From a checkpoint of a small transformer trained on Wikipedia: MLP 128 GELU, rotary positions.
Each number is 50 + 12 x the weight over the matrix's rms, rounded and kept within 0 to 99. Layers, rows and columns count from 0.

# layer 4 attention query, 64x64, rms 0.112, rows 0-31, columns 0-63
64 40 83 34 48 38 42 45 54 35 57 31 55 51 42 53 58 50 42 41 43 76 29 54 58 55 59 49 44 51 54 50 37 54 70 53 36 34 56 71 49 51 43 59 65 54 37 69 65 47 58 37 58 23 37 63 49 53 59 52 18 59 14 32
44 21 62 27 54 73 51 41 52 59 41 43 71 64 38 23 76 52 34 29 64 59 40 54 56 26 53 43 45 60 45 39 68 58 78 41 52 65 50 63 41 60 18 48 56 69 57 72 40 31 61 58 51 60 47 26 49 60 73 47 30 52 42 45
53 46 64 47 55 70 61 64 62 48 40 43 75 49 35 34 40 60 41 50 41 65 25 69 63 57 62 52 61 71 41 29 48 55 72 56 60 26 50 76 56 40 45 46 52 50 45 27 45 36 40 39 22 69 24 62 40 29 63 81 36 39 32 44
62 44 47 46 53 55 38 82 70 47 60 32 95 66 68 28 59 48 67 47 32 70 23 45 49 63 68 65 31 79 57 32 64 34 70 34 31 27 22 87 45 48 37 42 68 47 42 37 34 14 42 67 30 80 23 36 40 25 63 48 44 66 36 33
59 39 41 53 62 59 56 42 44 55 52 62 50 53 56 47 38 62 43 62 55 53 43 54 44 56 46 57 47 28 43 51 51 60 59 51 40 46 65 60 54 48 54 48 50 46 44 60 63 40 37 54 45 49 47 44 54 37 57 47 50 54 42 53
55 52 32 79 28 51 43 43 29 63 43 52 47 45 49 42 40 33 51 47 46 35 66 36 44 29 42 41 49 47 51 75 56 48 46 37 53 53 45 31 51 55 56 46 41 55 65 48 42 61 48 61 54 44 54 40 61 57 32 49 73 46 76 63
52 49 40 46 49 58 52 53 47 61 35 62 44 44 47 41 36 49 40 52 56 38 46 61 56 39 28 54 33 48 18 46 41 62 42 57 32 51 57 57 55 59 53 43 39 39 37 58 43 57 44 64 37 47 29 56 33 52 48 42 40 64 48 48
40 25 63 36 28 48 57 44 34 55 36 63 31 44 60 55 44 59 41 55 60 49 59 56 50 27 34 62 27 48 46 43 45 51 62 51 40 80 52 46 50 47 49 43 60 63 49 41 47 47 65 47 64 46 71 40 53 64 52 61 56 48 36 63
40 51 48 38 55 54 27 56 46 42 53 42 49 49 45 49 48 44 64 65 47 53 66 48 30 36 53 51 45 63 67 55 66 34 37 53 49 50 50 66 69 54 43 25 56 54 42 47 40 42 54 63 71 46 47 39 60 46 43 49 47 55 51 66
64 32 69 58 41 58 59 39 27 79 39 13 56 39 43 33 70 36 31 43 37 47 43 60 63 59 63 47 30 64 62 35 62 54 57 53 59 54 51 59 47 46 61 50 21 56 58 41 57 71 67 41 50 47 45 55 26 66 51 64 52 71 47 52
45 55 56 43 40 46 36 54 44 41 35 47 48 50 50 50 58 59 45 47 34 48 58 55 59 60 53 51 53 48 63 56 53 55 67 43 43 60 52 40 56 50 39 67 44 62 75 41 29 38 59 49 73 63 51 39 57 38 59 54 49 36 58 40
42 39 69 47 43 55 46 55 41 59 52 54 59 49 31 44 48 50 45 59 34 43 52 47 45 62 45 52 60 41 40 57 41 58 57 66 67 53 59 34 42 46 56 44 39 43 59 48 70 63 58 44 45 50 46 50 35 56 53 39 48 63 46 41
69 48 46 57 38 53 49 48 51 46 39 36 54 50 42 49 47 32 43 62 46 73 46 53 43 52 49 69 52 64 36 52 45 65 52 50 34 47 55 45 40 52 50 47 42 48 65 54 58 54 41 36 70 57 84 51 44 29 35 49 33 64 41 55
19 30 49 41 36 63 41 57 49 52 58 59 57 50 42 61 70 52 46 55 37 67 50 64 44 51 51 68 39 39 61 53 50 56 59 46 22 57 61 56 34 44 56 55 60 45 43 45 40 38 59 43 66 56 48 41 55 46 68 74 54 33 38 40
37 61 49 34 46 26 48 42 44 33 66 32 58 43 62 72 48 47 66 30 55 56 42 45 47 53 48 64 52 52 58 45 43 36 49 42 55 30 54 54 56 64 59 38 39 42 32 50 40 55 46 53 64 59 49 38 58 29 53 54 61 48 60 40
58 35 54 76 38 50 64 54 56 55 47 35 47 52 50 54 41 53 54 37 53 22 30 39 45 61 55 49 62 60 52 40 46 57 54 45 71 52 42 42 59 44 51 51 47 45 41 75 56 58 54 46 51 48 42 55 46 62 42 62 36 43 64 49
49 56 56 53 61 42 42 38 64 43 45 53 67 52 59 58 55 52 65 54 48 62 34 30 58 73 56 71 66 46 52 54 45 46 70 24 57 48 53 46 59 39 47 59 76 42 47 44 46 59 25 57 36 46 58 63 57 57 29 59 56 27 52 52
50 57 47 76 59 53 49 44 43 65 54 31 59 50 48 54 57 66 54 32 39 40 58 58 37 53 61 71 56 30 72 63 56 42 56 51 52 43 47 53 48 44 57 52 56 43 58 47 43 50 53 65 55 56 30 54 50 53 42 56 40 46 71 50
49 74 53 46 55 46 68 59 40 39 52 57 47 48 47 58 27 61 68 50 58 43 48 37 51 45 52 29 53 58 34 50 58 55 43 67 57 23 49 50 46 68 67 59 44 49 46 48 65 65 44 67 45 44 49 52 52 47 45 54 50 58 43 54
56 59 49 48 70 69 56 32 50 45 40 53 37 49 53 51 37 62 48 63 56 54 53 48 65 56 49 48 66 68 44 54 42 52 40 55 50 36 68 34 58 57 70 46 57 56 44 69 29 58 30 34 39 43 50 56 49 34 57 70 31 59 54 32
36 58 37 63 44 86 40 41 51 65 37 43 39 32 56 60 46 75 42 56 57 72 52 34 41 44 50 70 56 54 55 56 58 58 35 50 51 46 61 35 74 60 52 50 33 25 54 41 45 48 45 43 50 36 45 40 59 54 61 46 36 43 32 53
57 37 42 41 58 77 59 48 67 52 62 54 46 47 40 52 45 51 48 49 49 29 35 54 51 45 59 59 34 34 50 68 56 52 68 25 27 55 60 37 58 54 47 50 53 35 42 47 51 73 39 51 63 54 40 64 54 38 71 59 44 63 39 41
52 64 57 41 63 59 44 44 60 69 46 60 37 52 43 55 17 44 48 45 62 45 45 40 58 66 49 22 33 56 53 65 62 45 56 55 52 33 64 57 51 44 47 32 45 48 50 74 55 48 46 39 61 67 84 38 34 54 61 36 61 56 48 44
44 54 60 58 59 58 58 52 70 57 53 47 45 65 57 65 45 36 53 55 34 38 47 52 63 66 57 52 56 50 59 61 55 32 61 38 57 44 40 47 45 46 53 44 71 53 29 44 46 59 53 27 39 52 38 56 54 59 47 67 55 40 71 51
63 52 55 60 59 49 53 62 34 55 44 39 49 52 34 33 44 47 45 35 40 53 54 50 70 39 67 65 67 52 41 30 47 59 40 58 52 64 60 42 54 52 47 71 62 53 38 49 50 49 58 51 65 57 52 25 38 51 41 55 59 33 58 58
49 62 38 57 58 36 46 43 50 75 61 42 47 58 49 65 36 42 55 40 39 47 57 56 64 36 45 54 51 41 76 40 56 50 51 41 39 48 40 57 48 46 50 35 45 57 46 41 38 19 62 36 52 61 51 53 45 43 40 46 49 35 58 44
53 41 46 58 51 64 55 53 53 62 47 32 56 52 70 45 54 42 60 47 37 59 43 47 64 64 60 54 41 55 62 51 47 47 45 51 58 21 57 47 59 54 62 67 24 45 54 54 53 56 63 54 36 37 57 73 59 63 51 52 43 34 57 57
49 54 38 48 65 45 47 52 58 40 55 35 55 46 60 47 56 47 80 57 50 59 53 44 50 70 58 62 62 66 56 67 33 41 51 33 61 50 48 57 48 72 74 49 62 45 50 47 17 45 58 44 66 60 50 41 57 18 28 47 57 40 67 44
41 59 59 41 44 43 62 56 58 35 48 44 39 41 47 68 59 57 56 62 44 61 45 49 46 40 80 44 72 44 76 38 37 49 52 50 53 39 52 36 55 46 39 39 64 35 39 61 39 55 38 54 34 37 39 62 64 32 30 48 46 59 54 37
32 38 45 36 69 41 54 52 66 52 53 53 46 43 60 55 71 65 39 42 48 55 66 47 33 57 42 70 32 59 51 65 57 48 51 44 27 64 51 46 54 59 43 55 62 26 68 53 47 51 34 51 71 66 62 47 42 49 67 48 58 50 46 51
55 53 59 62 52 48 52 51 50 62 44 39 58 53 72 48 46 65 45 53 31 54 51 54 64 51 57 57 79 41 55 26 33 64 43 60 58 46 55 47 42 51 51 75 69 58 32 47 52 34 51 38 44 34 43 47 57 52 51 55 62 59 52 55
60 24 41 49 57 52 51 33 42 68 37 79 58 47 50 68 76 50 53 51 65 49 63 48 31 41 42 60 57 45 55 61 38 45 40 41 44 56 49 57 48 39 45 50 42 59 50 58 38 75 43 47 47 59 44 57 39 42 49 42 48 59 42 47
# layer 4 attention key, 64x64, rms 0.111, rows 0-31, columns 0-63
64 50 64 41 35 24 49 35 52 44 66 56 49 47 56 42 50 43 65 39 33 42 45 57 49 42 61 47 44 37 67 50 53 48 51 46 69 56 43 38 51 48 46 62 54 36 34 32 55 58 43 64 50 53 53 51 45 58 47 52 40 54 37 53
24 44 48 22 55 40 54 46 61 25 48 56 50 53 65 26 51 64 40 38 54 63 37 60 56 49 44 58 41 52 47 49 38 45 51 34 50 53 45 43 69 49 37 75 36 61 47 44 30 49 50 77 45 72 62 55 50 51 77 60 53 65 61 53
49 46 40 41 56 62 43 53 70 53 55 44 54 76 56 38 50 53 58 61 53 53 33 72 57 58 68 69 56 46 22 67 54 40 75 35 41 38 52 61 47 48 62 69 48 63 39 31 35 42 62 32 52 74 53 29 46 37 59 55 35 55 40 31
49 48 51 65 37 44 48 50 44 58 50 51 48 49 59 47 61 58 46 36 44 49 43 53 37 41 46 62 51 44 48 57 45 62 52 62 53 60 31 52 65 55 53 52 42 50 57 59 68 35 76 57 59 62 52 43 63 44 41 73 64 44 45 45
44 28 63 48 64 65 57 42 69 51 30 65 41 52 57 36 56 64 62 46 64 41 49 61 52 35 59 30 42 49 58 65 39 61 61 61 37 40 53 29 51 45 47 58 23 51 47 48 46 74 38 91 56 73 63 48 51 49 58 36 37 56 40 49
73 74 60 55 36 34 56 51 06 67 43 51 76 34 40 58 50 35 49 60 32 33 69 31 32 50 53 50 67 68 61 37 47 47 46 40 45 51 19 53 38 61 43 47 63 65 47 79 42 47 40 37 70 44 41 36 40 57 44 53 59 46 42 47
45 53 61 43 53 31 47 53 42 39 52 64 58 52 36 58 56 43 36 56 35 48 49 55 35 47 49 45 41 47 53 33 55 49 26 59 83 72 45 50 53 62 31 50 70 41 54 84 39 43 49 39 71 31 43 41 44 69 40 43 58 27 56 52
31 48 67 38 11 39 53 23 35 63 46 61 30 15 35 61 74 53 20 59 44 13 85 52 32 43 30 47 59 23 41 36 45 48 39 56 68 80 56 48 40 35 47 37 56 51 52 73 54 69 44 23 99 28 70 52 48 87 30 53 57 37 79 59
59 42 35 55 37 58 55 35 46 34 62 59 40 59 37 52 44 51 52 57 49 44 42 52 34 68 59 71 52 53 35 66 53 39 36 73 31 38 59 43 70 57 41 38 36 55 51 54 60 27 48 58 63 42 51 40 61 52 47 52 34 47 23 56
47 56 41 53 61 53 44 56 44 65 40 40 49 49 39 67 54 33 46 64 50 63 54 50 50 60 53 57 55 58 47 43 57 35 74 46 49 56 33 58 45 53 54 74 41 55 62 43 43 51 48 37 57 49 57 50 30 63 69 38 47 61 53 39
40 42 58 53 59 50 43 53 47 53 51 56 45 45 71 66 51 54 58 48 56 57 40 65 25 46 63 67 48 48 25 73 50 50 58 46 29 59 45 46 74 57 59 63 55 41 49 50 29 67 51 36 64 52 72 45 48 47 51 53 71 71 37 35
55 47 58 54 45 60 48 47 38 60 60 60 40 47 51 36 45 31 53 47 50 48 55 34 51 39 60 55 49 50 72 51 95 64 57 61 63 47 48 40 39 41 54 55 39 41 52 59 58 73 36 47 71 33 32 57 42 60 75 39 59 60 60 47
43 52 32 36 55 64 46 46 53 52 46 64 51 40 51 51 46 48 33 63 53 46 51 39 46 53 59 32 51 58 40 49 47 50 48 49 39 64 49 51 39 68 57 41 70 74 61 61 49 53 48 41 57 39 64 62 43 45 46 43 44 53 50 45
36 36 39 30 64 51 28 48 66 62 58 55 50 40 43 46 75 40 40 43 34 51 51 61 63 36 59 55 40 54 60 57 54 55 59 35 29 59 49 37 47 37 39 35 43 50 34 32 37 61 39 50 68 62 51 37 53 56 34 59 63 45 48 47
52 63 39 45 66 40 57 43 72 38 64 46 55 49 55 58 58 55 65 28 64 59 58 65 49 47 40 64 53 45 43 59 32 45 49 58 38 31 51 60 67 57 57 35 52 51 27 57 63 41 64 49 60 54 45 46 64 37 67 51 49 36 41 44
58 66 53 41 46 67 44 49 53 58 48 40 30 62 58 44 51 53 49 30 42 53 64 39 55 57 59 57 59 55 43 42 46 48 62 35 56 21 64 52 59 40 63 65 55 45 58 73 45 53 36 38 30 50 45 62 57 39 65 41 61 52 40 31
58 35 23 58 52 56 43 38 60 55 39 59 59 72 61 38 42 72 38 37 53 54 42 43 49 57 32 46 55 46 57 53 24 60 62 51 61 34 59 43 56 43 60 56 43 63 36 44 54 53 62 62 54 43 48 36 20 57 49 56 42 42 47 56
39 45 52 60 52 40 32 37 51 41 50 38 53 53 54 35 47 53 54 35 46 54 49 77 28 55 69 64 76 54 49 52 42 59 53 43 30 68 44 50 46 36 64 68 52 44 49 47 52 33 51 40 56 49 33 50 50 28 38 54 53 45 51 22
59 56 57 56 40 43 64 52 44 39 53 35 41 44 48 49 35 48 65 35 51 61 43 30 39 49 39 48 47 47 47 27 38 41 32 69 58 37 59 50 56 39 67 42 70 55 61 43 54 45 55 62 33 42 50 57 52 35 52 43 45 38 56 63
44 57 32 63 51 51 62 57 39 47 22 45 47 54 65 62 24 57 54 44 55 58 37 28 63 51 62 51 52 48 53 30 54 72 36 62 47 44 69 38 58 73 38 48 55 48 36 49 36 56 56 54 46 42 42 42 42 47 42 54 52 38 64 50
45 49 48 51 52 74 46 56 43 56 57 28 55 59 65 62 43 53 46 64 59 46 49 52 39 47 54 68 54 41 68 37 53 51 34 48 61 58 57 37 47 77 33 30 41 44 48 65 33 29 51 54 40 40 31 55 51 48 36 40 38 52 62 37
48 45 46 56 59 49 45 48 66 55 60 56 61 62 45 48 38 61 38 53 50 42 47 47 50 45 48 36 63 50 56 42 65 64 52 58 41 60 47 23 72 44 41 49 60 54 60 47 33 71 67 41 63 35 54 59 49 37 50 55 57 45 66 31
45 49 58 46 59 52 71 48 51 45 57 68 56 28 50 71 22 51 51 45 68 43 43 42 62 65 62 47 49 62 48 45 58 38 48 44 50 41 45 64 49 58 57 31 66 42 58 72 43 52 46 48 59 45 53 48 45 38 57 50 55 41 67 66
66 51 55 45 59 49 45 45 47 57 52 47 47 54 63 43 20 56 44 40 41 45 55 54 51 49 47 62 61 38 65 44 53 76 59 39 42 59 47 53 65 33 60 57 48 30 47 27 51 53 67 14 52 60 41 28 56 57 59 61 60 35 44 49
41 62 43 54 43 71 42 56 33 42 36 74 16 55 53 62 56 53 49 60 63 68 47 49 44 64 43 46 53 34 31 55 58 49 34 60 49 78 56 82 67 55 52 70 46 42 44 41 51 35 44 46 39 53 54 36 57 56 57 45 56 56 54 42
40 57 52 36 61 43 40 45 47 45 49 56 46 44 48 58 47 53 66 53 41 49 49 49 45 66 39 48 50 51 49 50 43 57 54 38 39 55 47 63 64 56 52 40 53 53 46 52 54 27 57 41 58 52 54 52 61 36 38 64 61 52 29 40
54 59 54 56 48 66 43 28 43 68 29 42 51 46 59 37 48 50 54 48 58 44 47 57 49 58 46 48 50 36 52 45 45 19 64 46 38 37 44 47 60 48 56 53 52 42 66 48 60 34 67 46 43 37 29 51 32 49 55 40 46 55 57 40
42 43 36 61 49 55 59 51 76 41 36 51 51 48 61 41 50 65 44 60 61 49 21 49 54 50 38 64 51 54 43 79 18 65 35 40 25 42 60 55 54 68 72 70 66 46 68 50 49 36 54 32 46 43 48 36 32 33 45 71 59 54 39 61
68 66 66 58 57 32 44 38 70 54 38 51 53 55 56 34 32 62 43 44 51 41 52 35 52 52 46 46 61 48 56 38 38 54 37 64 50 57 40 33 61 55 61 56 52 50 33 40 54 61 43 62 71 49 41 46 39 33 37 53 41 51 51 43
40 38 47 37 76 44 56 48 62 47 72 54 45 49 54 49 69 66 36 46 48 44 29 51 62 58 53 56 46 51 45 43 76 46 40 54 38 63 54 50 44 62 50 43 40 34 44 45 55 64 40 43 79 52 61 54 56 56 66 70 59 36 48 32
41 62 57 46 49 52 38 35 45 52 33 43 57 66 75 42 56 52 49 44 62 67 57 45 54 45 45 59 61 43 40 47 44 59 57 41 40 70 57 62 44 40 58 58 43 42 29 42 47 51 49 48 42 53 49 48 39 59 60 49 49 63 58 33
43 35 52 50 47 46 49 59 65 65 33 37 44 44 54 59 51 53 38 36 34 31 42 58 46 56 59 51 53 49 77 35 44 73 50 55 60 45 46 32 46 44 40 55 25 53 44 77 50 44 60 60 60 56 73 54 54 52 46 63 46 57 38 45
# layer 4 attention value, 64x64, rms 0.0923, rows 0-22, columns 0-63
47 14 48 52 56 60 59 47 65 55 60 46 66 35 59 52 37 47 40 36 37 65 52 41 53 44 49 54 46 28 45 61 68 56 42 47 42 64 43 57 54 65 27 50 55 58 59 59 47 68 31 58 57 36 55 62 44 23 48 56 54 56 48 60
50 76 56 51 67 42 53 45 51 29 51 40 45 63 68 57 50 62 36 47 48 32 46 35 39 52 38 62 42 66 42 54 56 52 57 30 51 39 58 35 40 43 46 38 60 36 48 41 53 43 75 62 51 49 50 51 74 51 76 40 48 65 62 44
37 49 58 57 48 65 36 50 36 44 60 68 54 37 53 46 32 65 34 58 46 33 53 53 38 48 51 41 67 65 43 67 37 32 54 51 43 26 41 61 28 55 58 60 52 41 54 40 47 40 69 55 48 38 26 55 34 61 58 45 84 36 40 50
51 49 25 34 47 59 42 38 43 54 41 25 47 46 36 46 66 48 52 56 64 61 54 58 52 48 57 48 43 74 45 18 37 50 64 65 34 58 58 35 54 50 54 50 42 62 45 56 58 46 48 53 35 34 52 40 55 57 64 50 42 41 41 54
56 60 52 71 50 45 49 56 46 48 63 41 55 31 62 36 69 55 53 33 64 61 63 57 63 30 28 58 48 52 44 37 58 35 48 42 49 61 51 43 64 67 62 58 59 41 64 49 65 65 47 48 52 33 47 59 60 63 52 47 52 53 44 32
66 45 61 50 41 59 38 50 41 46 47 46 35 54 61 56 58 56 66 60 53 42 37 43 55 43 49 42 47 30 53 53 44 33 52 40 59 47 28 50 48 51 44 61 59 45 46 37 65 34 64 40 57 41 45 57 42 53 36 60 41 60 41 50
43 59 52 44 62 59 36 36 45 37 38 42 35 43 41 25 31 48 54 34 48 47 51 50 48 51 44 40 50 53 61 54 61 50 56 54 48 50 62 60 53 51 30 45 42 54 41 68 66 50 46 43 36 35 57 49 39 39 62 62 43 51 45 54
53 43 49 57 60 48 51 40 48 60 46 48 49 59 47 63 55 58 49 41 57 35 38 58 60 59 58 52 41 45 44 43 77 56 60 75 45 33 38 55 60 34 57 49 49 48 61 46 50 41 50 53 65 41 54 35 53 43 37 54 58 53 69 49
55 41 41 34 75 52 50 34 53 47 36 83 55 52 47 50 47 67 45 68 53 56 45 45 39 58 47 56 61 59 66 51 56 45 44 38 53 63 48 65 50 41 42 48 65 47 42 55 69 69 41 52 40 57 32 48 67 59 48 52 50 65 60 54
66 51 46 41 49 47 67 54 53 56 49 68 51 60 48 37 50 51 50 28 41 69 43 51 50 44 32 51 40 35 45 43 52 61 47 77 62 45 53 34 47 52 30 53 49 49 72 57 45 34 54 58 63 64 56 50 54 39 51 78 66 48 40 59
55 52 44 40 57 49 59 48 66 57 31 63 46 51 48 47 58 39 35 57 69 51 52 60 54 50 58 53 51 58 52 79 34 43 53 61 65 43 54 53 60 43 59 55 36 49 48 47 51 40 46 62 51 45 64 50 51 47 36 41 65 65 39 54
48 45 40 57 33 49 33 44 58 56 49 55 59 53 52 34 47 50 51 42 58 45 51 55 43 51 40 48 52 43 37 45 42 58 39 41 53 40 46 53 53 63 46 59 55 43 19 54 58 56 54 50 64 57 66 66 62 40 57 50 54 44 61 29
61 53 47 44 43 55 59 43 50 66 36 31 35 39 51 30 49 57 54 54 20 57 49 52 44 55 42 47 55 54 39 47 46 52 53 49 40 51 49 62 48 46 49 35 54 60 25 34 62 49 56 48 47 57 62 70 48 47 45 34 38 44 64 40
46 41 62 41 61 41 52 54 44 51 65 61 50 43 35 48 57 58 43 65 56 51 60 44 45 48 38 50 44 47 37 54 52 67 53 34 40 55 44 54 51 37 43 38 37 38 37 37 57 33 28 56 37 41 49 27 50 60 51 38 63 47 50 44
71 57 57 58 41 46 47 51 54 46 57 44 31 37 40 42 55 44 47 47 48 49 46 42 58 49 33 55 35 53 49 57 43 56 46 33 44 53 53 62 46 46 60 49 51 48 50 58 47 38 39 56 41 34 37 52 50 46 68 39 61 42 39 63
46 62 48 38 51 53 39 55 37 65 49 65 76 54 42 43 50 46 38 51 53 64 57 37 32 47 71 57 71 63 63 64 64 49 57 41 51 57 32 53 43 53 56 51 57 56 61 52 58 61 54 30 57 31 56 73 49 55 71 50 57 31 66 54
52 60 43 43 60 46 53 41 64 68 61 41 46 47 42 57 55 30 60 40 51 47 62 55 39 52 42 40 58 41 51 75 67 39 46 31 47 43 61 48 46 48 53 52 44 48 59 34 40 44 37 56 46 38 41 37 46 44 55 63 27 52 50 50
45 44 52 41 66 44 46 47 42 58 44 61 46 31 46 51 56 36 68 53 33 36 40 49 56 36 48 48 55 45 34 51 50 38 40 59 52 62 56 59 54 73 39 50 45 57 71 49 54 47 40 49 58 59 49 49 52 41 49 52 63 58 50 40
93 50 52 51 62 44 50 50 51 56 34 62 36 39 53 59 53 62 54 39 48 52 39 47 62 30 48 48 39 47 65 47 58 27 55 33 67 55 54 65 41 66 35 47 59 62 50 66 39 45 52 51 49 42 65 48 40 56 54 53 67 55 72 56
47 50 36 33 34 48 48 63 34 55 44 54 44 47 31 48 41 44 63 52 40 44 44 42 45 55 45 58 47 54 48 28 58 41 43 43 32 57 55 45 43 44 26 49 40 48 54 48 63 55 71 35 53 59 54 36 41 45 37 46 54 55 66 41
47 55 51 63 52 55 57 48 47 49 60 50 64 65 35 51 71 47 41 60 50 48 67 56 41 28 63 57 39 58 38 66 57 55 66 29 55 43 62 57 65 50 70 54 65 67 40 60 53 34 45 42 63 43 55 49 41 60 49 51 60 62 59 50
45 46 49 64 56 49 50 26 37 40 60 37 32 49 53 49 60 31 47 35 45 53 43 43 69 49 49 58 59 53 45 79 51 42 60 57 48 51 34 42 53 49 52 46 54 60 65 46 50 36 50 56 34 58 47 58 47 30 51 64 60 44 56 43
53 68 36 57 51 48 63 50 49 45 49 52 50 56 47 49 53 41 42 37 46 44 57 50 51 50 70 27 56 45 46 49 52 48 48 53 26 54 39 49 47 46 45 68 48 69 52 60 33 56 45 44 45 46 60 55 56 70 67 56 55 66 53 43
# layer 4 attention output (transposed), 64x64, rms 0.0571, rows 0-21, columns 0-63
55 62 64 39 43 54 45 44 48 44 41 47 42 46 38 50 46 47 50 56 60 64 56 44 42 39 51 47 46 61 56 45 56 49 50 59 58 42 56 38 61 55 46 43 47 53 56 56 46 45 59 61 51 60 51 52 47 60 45 46 35 48 47 56
46 44 30 43 47 46 45 60 57 58 54 50 44 55 44 50 54 47 52 51 53 38 40 56 47 55 56 52 60 48 69 52 54 55 45 62 35 49 56 68 47 54 62 54 56 45 51 49 45 51 31 52 47 46 56 43 41 58 38 43 53 54 47 47
54 38 44 43 53 52 62 52 64 40 31 49 52 59 68 58 51 55 57 41 47 56 43 50 45 47 53 42 55 52 59 49 48 57 57 32 56 72 53 48 52 42 48 39 64 46 49 37 36 55 58 47 54 52 51 43 48 32 52 62 41 49 54 46
60 50 64 47 56 53 49 52 57 40 49 59 49 41 62 71 50 42 48 46 41 55 53 51 58 45 53 52 46 38 40 45 63 46 47 33 49 51 64 54 50 39 56 48 69 48 58 43 45 49 46 40 31 57 48 57 48 49 58 47 56 33 53 51
55 49 57 42 42 59 55 49 42 40 44 59 50 53 50 66 52 48 44 56 56 52 52 63 47 50 50 58 36 42 51 51 48 39 42 55 52 54 42 67 49 39 48 41 46 52 43 47 50 35 56 48 56 58 50 60 56 37 57 57 49 35 48 60
39 57 53 49 60 40 53 49 54 46 48 39 43 49 53 53 32 42 42 49 51 60 54 51 48 42 49 54 39 56 54 51 44 56 48 56 40 64 55 54 52 56 55 30 41 59 47 63 44 56 59 44 60 54 46 59 52 48 44 54 48 55 46 55
44 62 56 52 50 48 53 56 61 54 61 62 51 46 59 56 50 60 41 53 48 55 40 57 57 48 53 48 45 50 44 59 38 48 52 49 58 36 45 55 51 54 50 53 57 47 68 42 33 49 38 50 52 42 35 39 55 49 49 49 52 41 36 51
54 62 51 57 47 55 60 54 55 55 43 52 43 48 46 39 40 40 39 52 58 59 56 46 43 54 46 41 57 60 48 51 46 48 47 44 51 54 65 49 41 51 52 62 68 42 53 49 44 59 40 70 30 61 48 39 39 53 56 53 53 45 40 45
58 57 59 54 61 48 53 56 43 49 50 48 68 53 46 43 46 45 60 58 59 28 51 39 52 66 38 53 45 60 43 53 40 59 68 55 55 33 55 45 52 48 59 45 53 52 50 55 52 66 41 56 41 46 53 41 34 63 41 48 47 35 41 41
46 40 54 59 40 41 47 36 42 35 46 37 57 43 56 58 56 47 48 61 43 48 61 63 43 44 64 53 57 39 50 49 51 47 56 51 45 67 54 52 68 57 44 51 37 53 35 50 43 56 53 51 55 55 37 69 60 46 53 29 64 46 43 56
65 47 65 61 40 43 41 39 64 40 58 48 63 47 49 46 49 63 51 57 46 54 64 56 64 66 51 60 31 45 43 36 43 53 67 43 48 38 51 47 63 36 56 38 51 33 47 52 72 50 31 32 44 60 41 56 50 43 59 50 55 49 61 49
47 55 66 54 52 44 63 62 54 29 53 41 47 54 51 43 59 68 53 47 45 53 53 54 60 44 56 41 33 56 59 65 50 38 58 57 52 45 44 53 51 51 49 42 39 35 50 52 57 45 50 58 54 42 28 53 59 48 58 38 60 50 25 55
36 41 48 58 55 51 35 45 59 41 63 45 52 63 52 51 49 53 57 49 54 60 58 43 50 38 54 49 46 46 63 52 48 56 46 58 51 46 56 56 45 55 55 46 43 46 50 57 42 50 39 52 44 43 51 47 49 56 51 49 58 48 49 56
59 48 44 63 52 65 56 44 36 70 48 40 56 39 50 57 49 39 53 51 55 46 41 37 54 66 54 44 49 56 54 33 39 50 48 59 37 41 65 47 55 49 56 43 66 65 64 61 47 47 46 30 34 56 55 64 27 70 41 52 29 55 55 47
41 34 49 53 51 62 58 48 49 45 52 44 62 49 64 59 55 58 45 51 44 49 53 64 61 47 41 38 57 36 42 52 64 37 58 57 43 39 52 58 49 56 34 49 41 38 50 36 51 60 41 39 43 65 59 45 48 44 49 60 56 44 54 58
44 51 48 46 63 53 64 50 57 47 37 56 59 43 63 50 43 55 63 53 49 44 40 49 58 47 36 52 50 52 39 42 42 44 55 38 42 58 41 49 47 45 48 49 75 56 51 56 48 48 63 65 60 53 45 36 53 35 36 49 41 69 50 40
43 48 41 39 57 44 36 69 41 51 49 63 49 59 73 60 32 62 47 46 56 50 50 37 70 41 44 66 54 50 52 38 43 59 51 50 45 32 40 56 57 54 45 54 57 56 39 47 58 47 52 57 46 51 48 48 45 46 48 58 52 51 51 47
55 58 37 48 56 58 42 37 50 35 46 39 46 60 55 67 46 54 55 50 61 66 60 44 42 56 56 63 47 58 65 57 49 44 32 49 45 54 55 44 52 47 51 49 54 47 34 54 49 45 47 56 59 49 55 53 55 44 48 35 35 46 48 50
41 57 58 42 46 66 49 55 49 45 68 39 60 33 47 60 61 42 47 57 46 48 65 56 40 45 40 58 67 54 57 42 51 54 46 52 38 58 44 60 46 46 52 48 49 37 57 45 41 47 45 39 49 62 52 42 61 56 42 47 42 57 35 55
46 53 44 59 60 47 57 38 48 57 53 52 47 45 50 51 53 41 43 56 54 43 46 43 40 40 53 46 70 46 52 55 36 56 53 53 58 59 58 56 58 46 45 46 64 48 32 52 31 46 42 49 64 54 51 58 55 47 51 58 39 52 47 51
51 63 47 53 46 51 48 47 41 45 36 35 51 46 55 66 37 61 55 49 66 57 36 38 61 69 52 46 56 39 51 56 50 60 49 52 44 51 62 57 53 44 36 36 47 46 55 57 50 55 43 48 44 57 34 62 50 42 43 62 47 47 69 44
48 56 45 42 52 59 46 39 67 40 38 57 42 52 76 58 40 62 48 49 48 69 44 50 47 57 50 47 49 53 60 45 48 58 42 41 40 59 44 55 58 49 40 61 48 41 43 33 51 54 51 56 54 34 40 44 55 46 55 45 52 49 47 63